From a checkpoint of a small transformer trained on Wikipedia: width 768, normalized queries and keys.
Each number is 50 + 10 x the weight over its row's rms, rounded and kept within 0 to 99. Layers, rows and columns count from 0. The size before them is the row's rms in percent of the matrix's.

# q: layer 8 attention query, 768x768, rms 0.0232, rows 275-277,370-373, columns 256-383
# k: layer 8 attention key, 384x768, rms 0.0223, rows 178-181, columns 256-383
q370 107:55 59 59 49 46 33 50 67 44 49 55 49 46 55 48 36 46 44 63 42 63 29 55 53 64 43 69 60 57 37 41 57 56 54 38 38 46 36 48 62 57 65 60 51 39 47 53 59 48 39 58 60 46 60 35 46 46 51 37 47 58 43 43 49 39 52 62 51 57 57 39 41 72 40 54 51 26 47 41 65 41 46 55 62 36 51 63 64 45 48 58 48 50 45 52 49 44 52 61 36 50 70 62 49 60 55 46 58 38 54 64 65 51 63 36 49 53 59 43 58 59 56 53 39 37 42 49 47
k178 107:62 57 50 55 51 55 50 66 40 50 69 36 62 46 52 29 53 54 51 66 54 46 52 44 70 53 58 62 61 50 46 61 44 55 29 52 27 39 65 58 37 46 47 40 59 50 46 57 55 32 38 68 58 59 40 65 50 60 54 53 61 52 37 52 45 42 59 39 50 53 49 37 72 53 50 56 28 43 52 54 28 35 79 52 44 46 54 47 42 47 65 47 38 54 74 63 46 54 50 45 38 76 68 56 58 51 32 49 48 41 54 50 26 74 38 49 51 57 50 46 58 57 53 48 45 34 63 40
q275 088:59 56 44 49 42 49 46 61 40 39 47 46 60 45 57 56 48 58 44 63 51 47 47 45 41 59 79 59 56 42 64 59 45 44 27 44 51 37 34 31 43 65 45 53 50 48 38 36 45 37 46 38 56 38 57 37 62 46 49 50 63 62 56 45 57 51 41 46 38 49 54 52 52 39 46 49 46 55 48 64 47 35 45 65 46 59 53 53 63 49 68 66 69 41 46 57 48 64 52 39 54 53 35 60 53 44 71 50 55 64 55 48 44 70 50 33 56 52 58 40 35 46 59 56 41 57 57 61
q371 097:36 62 49 48 56 33 39 48 52 47 41 69 43 38 42 50 51 56 39 58 53 55 57 40 38 44 59 47 69 45 68 58 52 42 48 44 36 68 45 21 58 81 52 55 39 51 52 46 63 31 57 41 66 35 43 35 36 51 51 65 59 48 41 41 33 59 51 50 47 38 61 44 35 58 50 52 51 48 63 64 47 46 38 56 39 51 65 42 60 48 69 52 56 37 49 56 42 65 56 54 55 49 45 46 40 52 65 58 56 59 42 43 39 53 53 41 41 55 67 33 45 57 56 69 43 57 47 66
k179 105:48 45 59 27 43 49 59 31 39 61 55 50 35 35 13 36 54 59 52 45 63 42 67 64 30 46 48 51 60 58 66 54 48 46 49 47 58 43 63 39 52 64 67 64 53 46 59 41 43 41 32 49 45 72 54 61 41 35 43 72 57 50 48 63 34 67 61 37 40 68 62 41 37 60 40 51 46 58 54 58 60 51 52 48 65 36 68 58 55 51 58 55 38 52 55 36 61 57 65 45 52 64 34 56 67 38 41 36 54 41 59 46 54 35 57 37 49 56 50 41 63 53 65 46 48 50 67 49
q276 084:46 45 60 51 56 51 49 64 40 47 54 58 48 50 51 35 50 32 37 48 61 48 43 61 44 36 48 38 64 30 53 46 59 48 54 54 43 50 44 33 64 58 44 37 48 41 41 42 43 43 50 42 56 50 74 45 32 57 44 57 54 55 58 45 51 50 56 43 29 54 43 52 40 63 55 53 53 61 54 58 48 60 57 44 43 54 53 46 53 49 44 56 50 44 50 63 73 38 55 31 61 42 56 34 64 53 51 41 43 66 54 50 52 50 66 63 47 55 55 51 38 47 51 50 71 56 51 39
q372 102:46 43 51 43 59 51 47 64 63 52 38 68 50 57 41 61 43 69 35 50 48 44 45 45 33 36 53 52 66 38 47 56 62 47 52 41 45 58 54 48 47 53 46 42 58 55 55 51 48 36 46 29 58 46 68 51 37 52 59 46 61 69 61 34 61 59 42 58 55 40 48 48 34 52 59 61 44 48 46 70 53 47 49 35 52 50 52 50 50 49 60 57 51 42 41 42 63 58 55 53 57 52 56 49 42 41 67 46 38 61 41 44 61 54 65 55 52 59 53 46 59 49 64 61 44 52 59 48
k180 124:39 41 48 44 55 47 75 45 59 45 51 70 69 61 28 44 52 46 52 44 55 57 50 45 41 55 42 60 57 46 45 53 58 41 68 44 49 78 55 44 49 36 60 44 40 35 39 43 33 43 47 46 49 41 56 45 39 45 59 62 50 63 65 31 55 57 39 46 53 51 53 50 30 52 44 45 32 57 41 56 50 64 40 53 51 50 73 42 53 32 49 72 57 54 55 58 49 49 53 41 45 47 37 52 65 40 57 52 41 48 50 64 53 44 67 44 56 61 50 40 61 31 63 56 57 41 56 55
q277 155:53 64 49 52 47 47 39 54 63 43 49 65 55 40 59 38 49 66 45 53 60 43 29 50 62 53 55 39 36 58 54 62 30 50 49 52 50 48 42 34 40 50 39 55 52 41 66 50 48 32 43 39 57 42 59 53 52 61 45 58 45 60 35 50 53 45 68 50 49 54 42 62 37 63 54 55 53 63 53 53 71 55 45 39 58 44 35 61 29 29 41 53 63 54 49 51 56 43 52 48 53 31 53 68 51 57 46 59 50 59 49 38 55 63 47 57 51 54 64 52 49 42 49 59 36 46 49 54
q373 162:49 52 51 42 37 41 31 50 54 47 54 44 61 43 66 40 45 55 56 49 55 44 47 57 59 59 55 58 45 64 44 46 45 54 33 57 60 45 52 59 44 61 53 58 56 41 60 57 52 28 52 38 39 52 62 55 47 40 41 55 35 47 41 40 47 48 50 48 51 48 47 50 50 61 51 36 48 57 56 59 73 43 49 53 38 40 37 68 45 36 42 49 54 57 59 48 48 50 61 49 52 28 54 66 57 53 39 41 29 62 29 40 43 45 52 46 55 47 35 50 57 49 53 44 15 57 43 58
k181 128:56 61 39 47 42 47 45 56 63 52 70 39 53 47 56 54 52 46 57 54 44 41 60 63 52 44 53 51 63 42 44 55 63 57 35 34 59 35 32 51 41 55 47 61 70 56 58 63 46 34 43 53 50 54 53 54 60 39 31 38 49 55 44 53 50 50 61 41 54 36 54 35 73 40 32 57 50 38 57 48 40 40 47 59 49 53 52 58 36 49 57 42 61 56 62 60 38 59 35 46 36 52 75 62 57 60 40 49 61 37 55 47 62 46 52 41 52 46 56 76 40 51 57 42 33 35 64 40